Each number is 200 + 40 x the weight over its row's rms, rounded and kept within 0 to 999. Layers, rows and columns count from 0. The size before them is the row's rms in percent of the matrix's.

# layer 10 attention output (transposed), 256x256, rms 0.0548, rows 24-34,88-98,152-162,215-225, columns 0-127
104,159,221,218,185,209,247,272,208,206,181,298,134,203,215,214,215,216,223,182,233,190,254,124,189,263,247,169,214,208,202,259,156,148,197,172,209,202,180,331,165,190,171,166,169,246,282,226,190,196,167,172,186,273,187,170,149,228,218,142,252,236,207,165,252,164,174,194,216,190,230,154,284,188,224,235,215,190,210,178,154,171,190,113,269,245,191,224,231,186,165,235,245,193,163,177,176,230,124,238,213,284,198,205,182,247,221,178,194,166,165,200,212,227,190,190,201,213,196,169,166,196,191,140,189,211,259,214,199
101,264,227,219,127,204,195,182,150,176,213,244,285,140,171,192,205,215,179,187,189,193,172,220,145,265,130,206,143,216,143,202,237,163,200,190,240,206,166,184,222,179,225,159,223,234,222,197,156,212,186,212,201,184,221,180,191,234,117,230,170,184,192,157,193,193,208,212,168,206,119,132,145,153,75,194,208,225,210,201,176,234,229,137,159,224,136,175,182,183,227,184,212,241,196,150,220,182,138,214,167,224,260,200,183,198,211,128,240,204,143,142,256,183,130,169,258,206,196,194,192,256,161,199,177,296,149,237,145
099,160,221,234,205,242,253,193,279,191,235,228,120,195,188,215,227,174,318,108,199,149,197,226,183,182,210,197,153,188,214,172,150,209,140,172,203,200,189,259,202,127,119,196,167,202,188,203,250,153,243,152,194,181,201,291,106,223,169,240,170,127,192,185,192,197,246,165,227,152,144,149,188,185,177,182,162,231,190,258,155,215,290,250,194,140,179,213,165,128,219,141,161,191,217,252,135,266,148,204,190,254,217,161,166,190,238,171,196,196,193,189,205,199,301,219,239,204,144,245,115,222,156,242,142,191,237,178,192
101,115,202,177,149,250,189,300,240,229,158,104,144,179,235,211,260,226,191,177,200,247,184,275,208,174,148,208,223,237,178,192,197,138,212,243,267,199,175,240,252,227,276,204,202,169,187,202,193,241,185,290,242,114,222,261,183,185,261,244,233,186,183,157,197,233,136,278,155,198,173,201,243,177,153,173,210,226,147,239,244,252,172,183,182,224,166,200,163,248,253,190,147,181,219,156,296,257,270,184,182,159,191,191,232,168,217,248,159,202,234,204,172,186,184,150,198,183,194,150,254,175,157,214,96,183,176,270,192
095,172,199,258,228,224,71,211,173,253,194,180,107,141,239,184,229,222,227,182,196,233,223,178,141,171,260,282,169,155,180,228,201,129,156,254,121,152,221,170,180,162,145,211,157,194,173,193,147,190,233,247,193,193,259,241,203,193,202,181,251,172,200,171,202,198,218,177,202,198,250,163,207,149,217,145,206,205,246,226,209,162,256,203,226,238,238,138,184,119,124,216,219,233,141,204,201,201,141,177,210,162,206,147,195,111,251,260,261,272,255,234,134,247,228,164,151,194,206,168,261,179,181,203,182,129,295,153,143
102,169,189,188,192,173,263,141,120,175,317,198,173,217,172,142,275,185,234,184,245,171,187,154,209,189,231,209,188,221,230,214,195,268,220,262,235,217,245,142,191,198,205,183,177,128,227,193,198,201,168,155,209,260,185,141,212,219,155,228,164,264,213,199,289,242,188,227,243,218,286,156,172,188,202,204,217,181,216,178,261,240,241,168,228,240,187,195,201,163,124,184,227,217,210,211,168,184,169,205,175,309,167,218,239,151,190,143,217,208,178,203,162,223,145,183,179,180,184,178,94,175,270,203,213,211,221,190,238
098,244,233,209,210,173,146,129,156,163,252,207,225,202,172,141,257,155,261,215,180,197,238,181,220,173,224,221,227,173,148,229,110,179,228,273,229,197,268,219,278,180,105,228,224,278,160,139,199,219,135,232,193,206,230,238,201,150,187,285,147,198,216,152,194,207,222,168,192,232,210,250,174,206,190,176,210,234,248,182,198,282,206,239,227,227,199,210,224,138,189,270,189,206,254,250,181,162,99,275,224,236,156,196,203,143,253,184,252,181,167,219,119,233,252,180,226,260,228,162,187,210,233,221,160,252,203,192,288
099,190,205,132,206,254,249,225,239,220,161,119,247,198,171,226,163,178,166,196,202,276,230,177,118,190,144,122,251,292,265,210,190,207,191,193,208,220,171,248,153,229,194,191,249,243,175,201,202,199,161,253,147,253,190,196,300,143,223,237,212,211,237,186,204,133,274,209,225,198,210,230,236,233,118,199,262,158,181,178,184,185,215,163,224,205,220,190,208,242,225,226,213,143,176,176,158,240,189,214,178,165,250,206,162,185,159,251,178,224,165,242,119,226,135,163,245,297,256,229,328,187,152,197,199,267,276,123,255
103,248,174,213,251,178,174,223,182,201,133,269,255,158,216,267,145,196,271,151,164,252,203,138,230,241,147,191,175,192,212,221,164,209,217,196,208,228,260,210,180,189,252,233,220,232,195,203,240,255,176,160,189,264,189,248,127,264,186,259,192,176,177,187,230,229,209,169,188,220,220,210,207,190,213,178,160,208,161,248,253,115,205,121,203,119,203,209,184,157,178,200,176,231,246,242,210,68,217,185,176,325,199,203,140,137,180,132,209,133,219,202,257,222,156,180,191,197,148,259,165,179,203,209,199,218,227,217,203
105,177,221,175,275,187,181,220,247,181,184,196,172,218,194,224,154,223,164,191,264,252,156,200,156,219,140,221,200,198,163,197,171,245,205,149,151,132,258,244,220,209,171,235,225,168,163,175,195,159,210,162,232,275,167,292,180,220,159,252,190,159,229,208,193,262,173,251,232,232,107,240,183,178,168,214,217,170,156,201,165,254,216,202,171,257,193,213,224,149,109,241,166,264,179,184,153,210,140,190,207,251,199,212,170,157,234,262,209,195,241,205,185,228,180,231,209,187,178,174,181,179,199,220,185,143,195,233,204
103,226,180,200,190,210,229,194,189,189,207,205,213,174,220,156,200,229,198,253,198,179,213,198,215,186,194,159,157,164,186,273,262,235,230,162,153,244,185,199,196,206,150,227,183,242,215,247,176,132,151,230,194,233,159,183,159,242,210,161,181,286,195,198,219,215,245,166,195,283,212,161,219,201,154,171,247,230,255,186,183,259,188,176,245,242,267,223,193,239,161,241,238,164,273,179,166,251,266,220,224,259,209,215,120,121,153,171,194,89,179,172,231,203,137,166,172,194,108,106,257,184,184,246,247,189,174,192,183
106,111,222,200,164,195,199,225,206,273,214,231,141,192,201,219,250,201,201,210,223,162,250,147,203,235,216,223,248,198,170,239,136,183,198,196,235,238,210,276,208,176,164,196,219,247,216,204,190,160,210,189,212,260,219,167,105,171,264,186,276,257,208,193,223,186,152,170,218,183,199,196,293,169,208,199,237,204,228,200,131,185,209,133,240,250,188,249,205,227,174,235,213,181,122,159,179,206,183,252,247,244,156,201,159,234,242,168,179,194,152,207,209,206,128,211,166,196,203,134,185,214,174,136,205,238,262,193,244
103,257,225,188,135,185,217,161,165,172,189,265,280,146,181,188,188,243,168,202,179,183,182,217,121,210,126,162,104,183,142,185,245,220,194,169,194,193,187,211,192,182,230,137,197,199,205,176,163,181,168,253,189,246,256,244,187,207,109,250,178,179,190,133,184,234,219,240,184,161,140,137,152,206,108,188,174,213,235,206,173,199,276,195,149,234,151,183,190,230,220,222,209,262,213,211,227,231,144,178,179,184,254,226,234,238,180,152,249,210,169,190,253,143,131,232,219,195,200,252,206,274,220,219,209,217,156,194,162
101,146,194,197,181,242,256,184,326,163,191,192,151,244,223,256,242,207,293,190,168,187,152,236,173,143,176,220,131,192,199,165,153,231,137,217,210,191,203,238,227,143,196,183,142,208,154,201,193,162,212,147,177,168,214,227,164,221,206,219,222,183,189,176,233,219,235,167,232,132,203,190,201,159,202,161,183,149,177,190,160,202,283,213,197,192,180,222,201,185,206,151,165,251,218,173,158,310,211,193,247,241,189,155,199,215,229,237,161,189,252,153,201,180,257,160,202,209,174,205,155,242,221,194,143,179,211,156,212
099,123,174,207,150,227,212,294,285,250,155,100,119,117,172,138,234,216,220,133,172,239,250,260,200,216,146,186,208,245,206,209,195,165,264,230,218,229,152,267,270,226,202,218,178,153,186,258,195,199,140,286,180,211,162,243,135,241,210,246,198,185,181,166,272,257,193,226,135,213,175,236,209,205,166,203,227,244,109,270,246,206,206,186,177,230,143,206,196,198,285,195,183,204,261,225,308,218,228,159,132,181,189,217,175,141,251,215,201,188,228,211,136,181,201,191,159,177,200,166,193,214,199,197,168,196,212,244,166
106,176,198,207,232,226,48,244,171,264,190,205,127,163,286,194,197,219,241,176,214,195,232,157,117,195,238,231,191,140,179,233,202,161,120,271,136,195,226,157,179,192,154,239,204,213,204,157,178,191,232,215,210,226,214,247,231,241,191,192,206,204,164,145,182,156,234,200,176,261,262,173,220,166,226,92,154,193,201,245,235,125,225,186,254,228,222,174,190,128,144,198,196,254,231,200,195,217,159,136,172,213,223,120,204,128,231,291,199,201,229,246,166,231,269,178,197,138,200,257,265,178,194,204,188,141,228,215,143
106,160,202,215,196,180,283,130,142,186,316,144,156,231,206,171,230,139,218,217,211,163,118,190,270,219,173,259,199,211,206,222,171,286,234,248,210,208,240,169,214,183,235,141,188,124,203,185,189,207,173,211,188,306,251,169,179,227,181,200,205,253,234,204,268,193,181,246,241,218,235,195,164,196,199,233,269,201,204,187,241,238,247,202,264,204,224,210,231,221,100,186,216,200,183,213,165,232,192,243,186,239,146,185,224,203,131,190,191,186,168,231,177,204,151,245,145,160,174,166,154,162,235,195,161,192,181,217,215
097,239,205,154,236,188,179,102,144,245,219,171,261,258,243,128,242,179,203,220,178,208,269,214,256,230,245,123,186,144,180,259,98,175,157,291,208,171,237,144,285,142,138,270,223,233,171,167,173,203,138,212,144,216,259,238,209,192,219,254,220,181,222,230,203,233,223,214,211,236,241,176,204,183,172,187,191,217,233,192,191,288,237,230,246,278,210,217,198,180,198,256,171,216,222,275,203,202,105,252,249,188,199,193,204,168,298,229,238,210,165,217,129,223,242,223,217,252,231,136,204,235,227,195,194,232,186,195,228
104,214,208,121,169,261,300,267,200,224,177,187,237,199,188,253,210,181,134,167,212,274,216,124,135,181,137,75,211,293,232,188,193,176,187,192,235,139,182,204,135,241,191,208,236,247,154,209,199,186,117,208,150,205,221,225,185,191,171,242,225,207,253,193,223,153,272,233,210,217,158,241,201,219,118,195,254,168,193,201,189,187,254,160,258,186,234,195,199,214,201,224,182,127,166,168,168,239,171,187,212,157,229,209,141,165,215,200,194,211,161,267,135,211,129,194,195,290,222,202,271,164,192,185,261,213,267,138,244
103,249,190,213,239,178,152,212,139,219,177,160,217,181,276,256,223,206,233,181,135,249,123,168,241,212,164,198,215,169,235,207,146,245,200,230,238,274,270,225,203,154,245,246,224,270,157,190,233,256,207,140,170,216,199,216,202,203,221,204,215,174,86,257,222,257,177,146,200,249,201,196,175,173,174,181,160,221,208,248,258,135,250,137,198,127,187,197,195,208,196,175,127,283,189,195,222,58,232,192,157,356,185,170,183,176,162,184,188,157,261,184,223,224,155,147,195,244,142,221,271,217,228,204,163,250,181,180,235
105,177,211,150,258,213,172,261,241,203,118,251,183,203,215,251,216,196,131,173,272,217,180,247,146,135,164,211,250,200,163,185,159,234,190,183,249,161,273,207,197,191,221,201,281,183,200,207,195,191,183,141,265,244,214,300,214,160,132,242,208,156,233,235,134,277,169,216,228,202,138,225,223,141,175,193,192,154,172,151,185,237,202,200,177,265,210,199,210,126,110,192,142,228,170,167,126,206,146,202,225,205,213,225,205,140,197,265,190,201,279,192,218,213,189,171,220,200,184,145,211,171,210,208,203,104,190,276,182
102,152,222,219,179,197,167,177,205,142,206,145,189,100,209,113,183,221,219,162,203,163,153,177,223,168,182,192,202,235,141,267,214,225,187,159,158,187,176,252,170,245,157,262,170,238,200,265,218,176,125,214,210,192,183,197,197,238,220,165,181,275,170,246,211,228,189,141,249,301,219,207,259,252,162,205,238,213,270,207,184,302,193,213,196,223,258,171,146,233,215,159,180,177,228,197,190,217,262,292,169,245,187,210,170,147,204,165,181,162,184,217,229,199,112,185,182,176,159,137,251,194,160,280,187,182,205,217,211
115,100,215,184,142,182,179,261,196,250,226,241,165,180,200,195,219,244,196,193,220,173,191,174,187,248,227,217,258,191,194,236,140,186,184,131,227,229,188,306,179,194,151,158,238,270,231,210,166,167,201,214,227,251,227,139,150,178,211,198,256,204,215,170,209,202,140,157,219,157,215,188,269,169,229,210,266,186,248,190,144,197,200,141,209,271,205,211,221,215,177,196,251,184,154,173,207,226,137,255,247,241,147,215,201,236,225,160,192,158,192,223,216,202,174,214,181,197,246,147,171,220,221,141,161,248,247,223,228
105,218,240,201,136,212,242,173,164,193,202,263,258,132,177,186,169,214,160,180,184,166,206,211,147,253,108,171,107,200,136,193,262,180,186,180,190,159,186,213,213,171,226,186,206,188,192,188,175,205,169,272,218,239,235,200,146,188,123,255,207,193,196,193,215,206,204,214,157,143,117,124,137,183,89,226,218,208,212,235,162,191,237,184,209,233,165,187,202,224,255,236,219,240,172,197,216,207,170,194,213,204,287,210,259,227,201,143,241,213,163,190,170,155,141,196,225,196,210,164,184,254,228,183,188,222,165,216,149
108,165,244,184,172,245,254,204,303,203,194,239,126,238,237,203,249,179,281,170,201,197,158,245,184,173,199,232,142,198,247,169,179,219,130,202,272,211,160,233,213,150,179,164,131,198,147,188,238,163,229,128,160,171,188,276,142,245,201,234,163,174,189,200,219,211,250,143,226,103,160,189,230,187,159,152,164,181,200,206,174,200,243,228,181,141,168,216,174,161,211,109,176,238,247,208,142,302,177,186,230,250,214,192,210,161,228,220,169,217,193,155,194,182,260,168,210,219,175,245,180,215,218,208,137,171,174,179,193
099,162,178,227,176,262,217,327,248,230,147,118,148,144,154,150,238,232,220,120,199,246,230,258,215,198,124,181,227,243,159,238,199,170,250,245,216,224,154,281,237,206,205,205,198,194,221,217,211,244,157,276,240,158,172,257,159,192,224,239,180,163,176,124,236,208,156,217,153,234,211,217,249,219,171,215,221,204,155,241,277,225,194,184,172,224,155,193,181,207,242,187,178,177,286,237,367,225,239,157,203,185,234,223,215,148,237,220,212,223,233,207,153,168,194,193,148,165,198,178,177,229,200,207,117,184,190,247,179
113,193,181,230,230,234,42,251,199,280,193,171,125,153,239,218,193,199,210,189,204,236,198,155,136,200,228,246,164,148,169,268,177,105,122,292,172,198,225,142,173,190,177,215,204,178,207,168,132,185,260,249,177,150,216,207,223,238,174,181,204,188,213,133,185,165,231,191,201,258,222,170,193,177,253,87,173,179,229,222,217,105,233,173,228,249,238,160,176,160,181,237,206,267,172,183,199,202,116,137,172,172,258,122,177,125,233,279,217,185,199,225,184,275,207,178,177,155,197,226,284,212,249,203,200,159,249,187,141
108,155,191,179,174,201,243,147,118,178,316,134,158,225,182,177,282,187,197,224,223,175,148,175,247,216,197,224,159,238,200,228,152,227,225,278,242,246,274,153,202,166,217,153,165,119,191,206,189,192,149,216,217,268,220,142,180,172,176,221,208,238,233,204,260,206,197,231,250,224,218,168,183,188,205,229,274,173,193,209,259,216,262,157,234,225,203,182,184,182,131,186,224,200,141,238,177,197,174,240,194,267,180,159,259,181,153,175,210,232,166,202,184,196,152,206,168,172,199,168,169,185,247,174,225,196,185,196,218
096,213,220,184,251,194,188,95,165,243,264,188,257,224,224,136,240,182,231,212,226,232,214,214,258,227,195,139,209,148,204,271,140,169,153,283,226,182,239,175,302,153,132,255,200,280,157,138,201,203,150,199,198,230,256,227,201,142,225,237,204,184,222,208,198,217,214,187,221,236,212,211,171,183,169,161,211,218,261,211,179,260,220,229,249,238,233,204,203,164,196,262,200,241,217,252,220,226,125,287,256,209,176,210,196,174,267,214,243,210,181,203,109,198,269,215,195,257,257,117,182,240,230,175,169,241,208,172,254
112,205,233,119,183,269,282,261,222,205,199,168,203,200,205,246,213,175,189,163,226,286,260,140,124,208,116,70,198,284,241,182,193,178,174,194,210,182,157,238,118,265,190,199,243,272,176,222,175,218,88,183,118,215,204,241,192,188,201,185,192,197,239,173,209,122,285,218,210,204,189,222,230,208,121,169,249,184,204,178,186,204,280,194,225,152,228,185,211,252,194,217,181,115,192,187,152,250,176,192,218,152,218,221,139,181,180,217,174,190,178,245,174,204,138,202,201,312,249,203,277,174,152,185,242,226,277,182,255
103,244,185,225,305,181,160,211,173,217,126,168,232,191,273,280,220,207,254,190,153,261,130,162,231,249,172,216,193,166,234,230,149,226,226,209,235,218,245,213,210,166,261,264,225,274,146,185,227,268,207,165,186,244,206,243,181,226,208,226,228,140,82,219,206,233,191,154,186,221,178,266,244,193,205,182,175,210,192,255,260,126,259,154,189,114,201,175,179,184,201,166,178,257,198,236,249,90,225,179,149,315,188,194,209,147,165,159,199,160,253,205,172,183,160,181,197,238,189,238,249,178,256,246,163,234,185,208,219
111,150,184,177,259,188,181,213,260,212,171,235,184,169,195,271,163,241,136,194,268,203,158,237,157,213,187,221,229,201,176,204,156,247,227,142,217,125,284,219,233,211,206,190,253,168,161,193,192,167,202,161,260,240,182,302,202,177,153,257,204,166,243,223,181,267,172,245,216,234,113,243,222,159,185,179,221,181,149,209,165,220,212,185,148,263,199,215,222,142,111,255,178,230,172,199,158,221,164,177,237,215,160,211,214,155,201,275,208,177,263,211,135,208,189,223,217,167,186,160,178,191,245,216,168,148,209,243,202
099,157,200,230,223,224,189,189,206,164,233,150,208,130,203,140,184,245,206,182,231,180,182,162,206,173,201,204,190,198,171,218,260,203,186,144,199,232,172,229,195,238,160,224,155,262,181,248,175,158,124,230,224,201,215,178,136,247,241,177,198,291,185,257,211,245,187,142,235,272,225,203,244,247,130,205,241,211,248,190,167,295,197,233,245,214,235,222,187,223,195,203,179,185,225,198,191,250,279,269,164,218,130,226,194,159,206,125,206,133,174,240,205,194,113,213,161,183,139,100,258,182,160,280,228,193,170,216,207
095,220,192,179,251,215,187,173,258,177,156,174,222,143,223,209,159,222,112,59,214,248,194,216,213,191,300,156,189,192,218,236,209,231,244,201,279,197,165,148,127,173,126,191,198,248,143,200,228,247,227,139,231,218,229,242,174,208,155,204,235,102,154,208,228,269,155,185,204,207,170,214,198,155,223,271,214,222,188,242,199,157,263,197,128,216,212,195,169,164,268,192,210,250,217,216,201,128,149,256,140,192,221,228,140,170,182,184,189,168,228,191,257,235,183,166,204,260,169,175,197,202,170,250,237,198,247,245,225
099,171,207,199,144,207,237,236,230,224,193,293,167,160,254,221,223,206,185,211,232,235,229,167,222,233,193,201,236,200,160,248,146,170,220,155,234,223,159,272,158,126,177,165,207,254,214,196,188,156,161,196,236,251,251,180,141,265,197,168,257,249,196,182,215,152,176,181,218,169,251,170,285,149,231,214,261,187,198,175,113,174,207,116,240,256,195,220,182,170,181,216,256,207,91,190,211,250,174,251,252,251,205,188,178,249,241,197,192,183,183,192,243,155,212,187,160,258,204,136,201,255,183,134,190,222,270,255,196
105,231,240,209,152,225,209,196,173,165,169,259,245,151,185,175,201,225,167,198,241,165,151,227,129,188,101,241,159,240,157,181,257,134,185,178,168,170,173,210,221,193,209,121,208,230,202,177,179,176,171,242,190,216,208,237,134,222,159,269,181,227,218,172,189,224,205,252,190,183,148,156,170,175,95,230,200,190,173,226,133,235,225,196,212,227,153,198,246,204,255,238,212,204,212,207,228,199,141,181,201,225,216,231,200,228,225,145,266,219,157,174,265,177,106,162,226,181,171,260,185,239,175,186,154,236,193,226,148
093,136,218,203,188,241,268,197,274,186,230,225,142,183,219,211,267,229,294,141,184,159,194,216,144,145,243,212,139,214,211,177,155,234,126,211,211,223,203,205,237,121,177,158,210,248,124,179,222,146,207,203,215,223,175,269,136,217,185,275,196,163,223,149,218,223,242,173,241,115,185,205,243,168,196,174,181,169,188,249,152,235,268,260,192,135,179,232,186,154,242,174,174,245,222,225,122,288,136,208,207,257,141,160,218,199,223,174,184,191,239,159,216,210,283,180,243,228,153,253,152,213,220,182,124,214,211,188,199
086,154,142,209,182,224,243,283,215,229,189,150,172,159,159,167,230,216,219,139,190,217,255,253,217,178,124,190,227,189,145,193,164,122,222,212,215,229,186,242,227,174,240,156,160,189,232,221,208,262,167,282,281,210,217,251,211,159,241,231,219,189,167,185,221,243,164,220,141,254,194,239,227,213,149,173,203,209,157,222,244,260,177,152,137,213,176,227,175,196,187,168,183,192,271,179,326,173,235,189,209,178,200,162,253,170,206,226,202,216,278,173,101,234,205,209,150,111,200,186,186,201,183,241,132,189,188,293,205
099,194,180,279,245,233,66,225,194,269,184,199,116,142,221,186,212,199,197,210,199,191,233,147,145,193,213,257,163,150,180,261,181,170,142,303,131,218,214,203,148,219,174,219,174,189,229,147,172,213,274,209,176,211,244,202,161,227,223,173,187,191,193,143,200,188,216,178,181,223,195,173,159,128,275,109,162,209,213,234,185,143,211,184,210,240,235,157,176,119,188,248,237,240,216,193,192,228,121,152,138,166,211,181,150,121,213,292,215,191,171,263,207,234,220,170,212,166,212,218,301,193,231,205,179,142,265,192,190
094,144,197,168,175,211,221,119,110,193,242,196,173,248,242,176,281,199,242,257,203,144,167,194,195,202,198,258,205,219,221,202,194,271,250,249,240,202,289,106,203,174,191,212,223,98,238,192,196,210,144,152,244,269,240,176,177,201,191,217,176,261,212,185,239,206,145,281,245,169,245,137,135,205,211,236,235,196,204,154,253,220,211,205,237,266,226,219,224,202,139,140,177,166,220,185,184,190,174,238,181,259,159,198,240,199,183,184,186,207,174,195,173,219,151,167,179,182,177,183,166,159,251,160,195,205,190,195,212
087,174,210,235,240,212,173,113,182,189,230,199,254,215,186,139,241,145,223,222,185,222,233,185,209,207,233,182,171,187,207,212,126,168,163,277,179,184,234,188,290,162,116,205,209,270,131,164,174,246,138,257,143,197,246,223,176,167,205,242,152,220,252,172,196,223,175,164,256,182,205,225,125,150,177,182,192,194,231,200,238,256,221,221,224,188,188,210,217,143,220,251,152,221,224,267,195,189,99,254,235,187,168,221,205,173,295,213,292,203,111,201,103,236,226,205,202,271,245,146,193,232,181,206,190,244,212,157,240
105,206,203,103,182,246,283,223,219,236,181,137,193,235,162,264,178,185,180,167,208,260,226,168,149,203,171,107,231,261,265,199,201,193,151,179,223,154,154,212,141,221,193,210,217,267,202,192,180,210,122,192,170,223,199,215,242,168,193,209,196,212,222,143,215,132,275,227,205,195,166,213,199,228,135,211,243,172,240,148,217,163,277,188,255,171,212,181,210,261,246,193,208,118,200,170,142,288,174,204,175,128,267,185,119,191,139,238,182,198,155,286,131,223,151,198,199,283,231,184,234,207,161,219,236,237,256,161,231
093,235,213,242,279,206,145,262,170,216,111,210,198,173,253,207,202,202,283,169,133,246,187,135,218,213,163,190,248,191,232,217,141,190,213,213,222,292,254,189,229,159,285,206,253,259,158,190,235,232,158,179,210,207,217,226,151,252,230,233,202,148,147,204,231,255,212,152,191,226,218,222,220,177,181,176,183,212,200,264,264,144,241,152,210,95,224,229,174,169,170,180,172,252,190,240,200,77,191,150,156,317,149,168,183,193,215,178,211,172,245,145,211,192,177,171,170,230,163,255,241,182,189,234,180,255,248,221,254
101,189,189,189,314,217,218,203,239,157,189,205,204,199,214,222,148,183,184,185,256,211,176,201,166,206,138,200,192,209,162,201,204,206,257,161,184,134,259,220,225,190,154,221,267,204,168,180,200,177,218,131,210,275,191,276,151,155,175,238,187,152,228,231,194,269,177,237,245,259,131,232,159,160,170,179,210,202,168,175,178,231,250,225,148,283,192,210,209,150,99,246,156,248,188,153,140,181,141,211,230,229,195,237,160,170,202,283,198,214,261,208,200,196,198,193,200,192,153,184,193,199,209,251,206,146,208,247,202
# layer 10 attention value, 64x256, rms 0.0595, rows 24-34, columns 0-127
104,103,246,193,166,230,197,258,170,241,206,215,99,168,188,190,189,171,228,214,226,215,209,175,221,244,258,233,260,224,242,193,143,188,200,176,228,216,181,293,184,221,156,147,188,241,250,212,208,146,151,206,215,201,186,187,144,183,227,178,188,307,235,200,227,128,191,161,189,207,187,189,273,200,219,214,291,143,259,146,96,161,148,108,212,248,153,242,162,167,175,223,282,181,189,102,206,228,148,231,228,247,188,209,190,182,216,154,181,161,155,234,207,186,209,171,204,194,193,172,189,212,208,172,165,246,260,196,262
101,211,269,212,124,246,191,160,167,187,181,265,229,86,105,165,187,222,178,221,176,156,217,210,141,208,116,178,152,212,143,189,246,206,225,164,166,174,182,162,186,197,189,160,199,241,185,170,154,225,187,220,184,235,203,197,154,195,134,248,172,178,185,161,188,213,197,217,186,189,77,109,191,220,120,178,191,241,218,233,184,234,215,184,195,272,161,146,214,182,239,197,160,197,215,154,220,238,138,224,156,231,243,212,179,233,200,161,243,228,151,156,222,138,127,223,208,199,164,220,173,219,212,195,154,219,228,224,151
098,165,163,204,177,223,281,197,249,214,218,222,165,160,197,204,195,227,232,196,187,139,169,182,186,195,259,221,183,197,150,165,159,219,153,220,225,177,212,205,166,154,173,181,143,185,176,146,255,163,162,136,139,188,203,208,203,219,244,260,224,154,155,212,225,194,216,143,214,119,226,181,215,181,186,163,153,163,205,198,170,245,241,248,182,188,92,223,202,144,235,180,204,269,278,207,160,233,191,298,185,223,239,177,207,133,254,247,237,221,218,170,181,239,260,107,252,222,150,181,186,235,276,187,173,143,153,154,226
098,157,168,195,199,240,205,301,238,169,153,130,174,161,244,119,250,250,197,173,191,282,224,299,252,180,132,216,172,269,165,231,196,163,196,201,250,225,201,269,228,229,249,171,222,176,217,193,230,179,167,279,238,228,240,225,225,178,163,213,181,248,155,152,201,263,202,227,204,210,251,245,218,204,172,240,210,213,117,206,240,189,237,214,179,164,92,184,162,210,227,176,223,265,278,208,265,227,241,174,206,82,188,198,194,145,221,233,189,235,228,175,254,212,171,197,197,121,206,189,192,203,178,229,168,223,211,228,135
103,165,182,266,226,238,119,240,162,273,178,188,144,162,288,220,179,204,206,185,176,159,197,178,116,186,206,243,152,130,156,184,192,130,146,294,119,188,188,206,205,183,190,212,207,238,206,183,195,154,283,243,175,230,195,308,243,247,277,175,180,213,219,141,173,197,209,177,200,246,202,198,173,187,161,96,187,168,174,231,239,121,256,205,178,248,222,233,199,136,156,194,244,254,162,176,268,237,163,159,256,240,153,149,175,121,188,226,253,221,161,242,198,273,187,171,164,206,182,164,237,173,217,233,213,114,193,191,217
105,159,151,143,183,152,273,94,137,220,257,140,177,206,193,168,291,183,210,208,232,164,166,142,225,222,197,235,196,254,218,231,173,259,182,260,252,229,237,108,226,197,240,174,187,130,225,232,208,230,172,169,166,260,235,196,208,171,193,208,199,221,262,249,251,166,186,171,186,225,182,125,151,167,218,216,248,250,208,226,242,254,217,216,206,225,172,153,186,153,88,197,236,241,165,219,196,205,189,228,145,279,125,172,247,160,183,149,205,217,152,234,193,206,162,235,168,175,180,216,162,169,269,198,216,179,206,207,222
097,265,196,163,266,236,177,98,176,227,216,243,205,165,178,211,221,151,217,181,158,229,178,234,229,197,181,182,211,170,184,255,169,154,110,317,261,213,206,182,293,216,151,178,217,266,191,162,185,171,224,195,175,262,276,247,215,200,199,219,178,200,234,200,163,213,235,218,235,180,226,240,138,156,216,165,193,193,221,218,144,264,202,293,281,248,190,249,177,143,184,224,154,220,211,244,218,222,115,233,271,176,176,195,198,172,281,210,232,214,163,249,184,239,229,229,249,236,226,161,136,238,192,189,181,224,162,162,244
103,186,199,125,170,266,265,246,225,239,192,179,235,207,191,233,227,204,138,186,191,215,213,118,116,258,130,97,188,289,286,179,167,162,161,219,207,203,204,240,137,261,205,190,239,248,145,261,168,186,122,170,160,203,194,230,192,189,218,158,226,179,202,162,218,158,247,265,190,225,203,189,248,224,165,200,278,197,162,195,213,184,292,195,197,162,243,203,217,238,198,229,213,125,182,206,156,255,212,150,182,192,243,203,164,187,198,190,149,176,206,242,152,252,189,218,186,303,260,203,308,165,198,178,239,207,278,210,205
103,253,134,216,226,152,118,173,179,173,167,217,161,195,200,270,201,175,295,187,204,282,188,125,196,227,198,223,183,156,252,213,162,239,233,174,218,215,284,194,247,272,211,184,203,232,174,217,204,238,166,152,215,237,165,180,174,181,265,278,185,129,124,173,258,234,165,176,201,229,243,238,236,190,260,198,195,225,180,233,259,113,223,157,219,157,184,191,198,178,168,182,217,208,263,193,231,62,188,153,147,304,212,217,204,134,208,227,184,166,165,177,216,172,191,175,220,221,132,212,272,252,234,187,172,230,174,196,185
106,153,178,179,268,239,219,240,286,207,152,190,181,165,199,204,203,211,184,161,257,224,187,255,141,172,190,251,204,193,184,175,182,225,171,142,235,181,264,207,201,229,214,201,251,151,192,195,216,151,168,167,226,221,196,270,184,145,187,255,182,108,244,215,178,226,216,197,191,266,183,198,204,173,137,229,204,208,184,170,169,215,201,189,141,276,177,151,250,135,92,222,162,244,190,205,137,211,171,125,192,172,173,183,212,140,231,247,189,230,216,215,209,192,254,242,157,188,140,161,219,160,177,186,234,135,193,212,183
105,147,191,230,225,196,186,200,206,140,218,123,186,104,211,181,167,225,201,125,244,190,183,151,178,181,193,220,192,186,132,246,211,190,162,166,250,177,142,246,243,249,190,217,179,227,194,240,220,185,197,275,199,169,220,212,215,245,236,213,224,258,184,211,207,217,179,178,264,255,277,214,274,199,167,180,210,196,347,151,126,275,201,210,204,198,236,139,167,229,199,183,203,188,218,191,186,251,249,280,141,180,201,266,217,111,217,118,205,140,187,214,190,223,119,189,193,167,197,206,218,159,137,237,248,160,227,228,194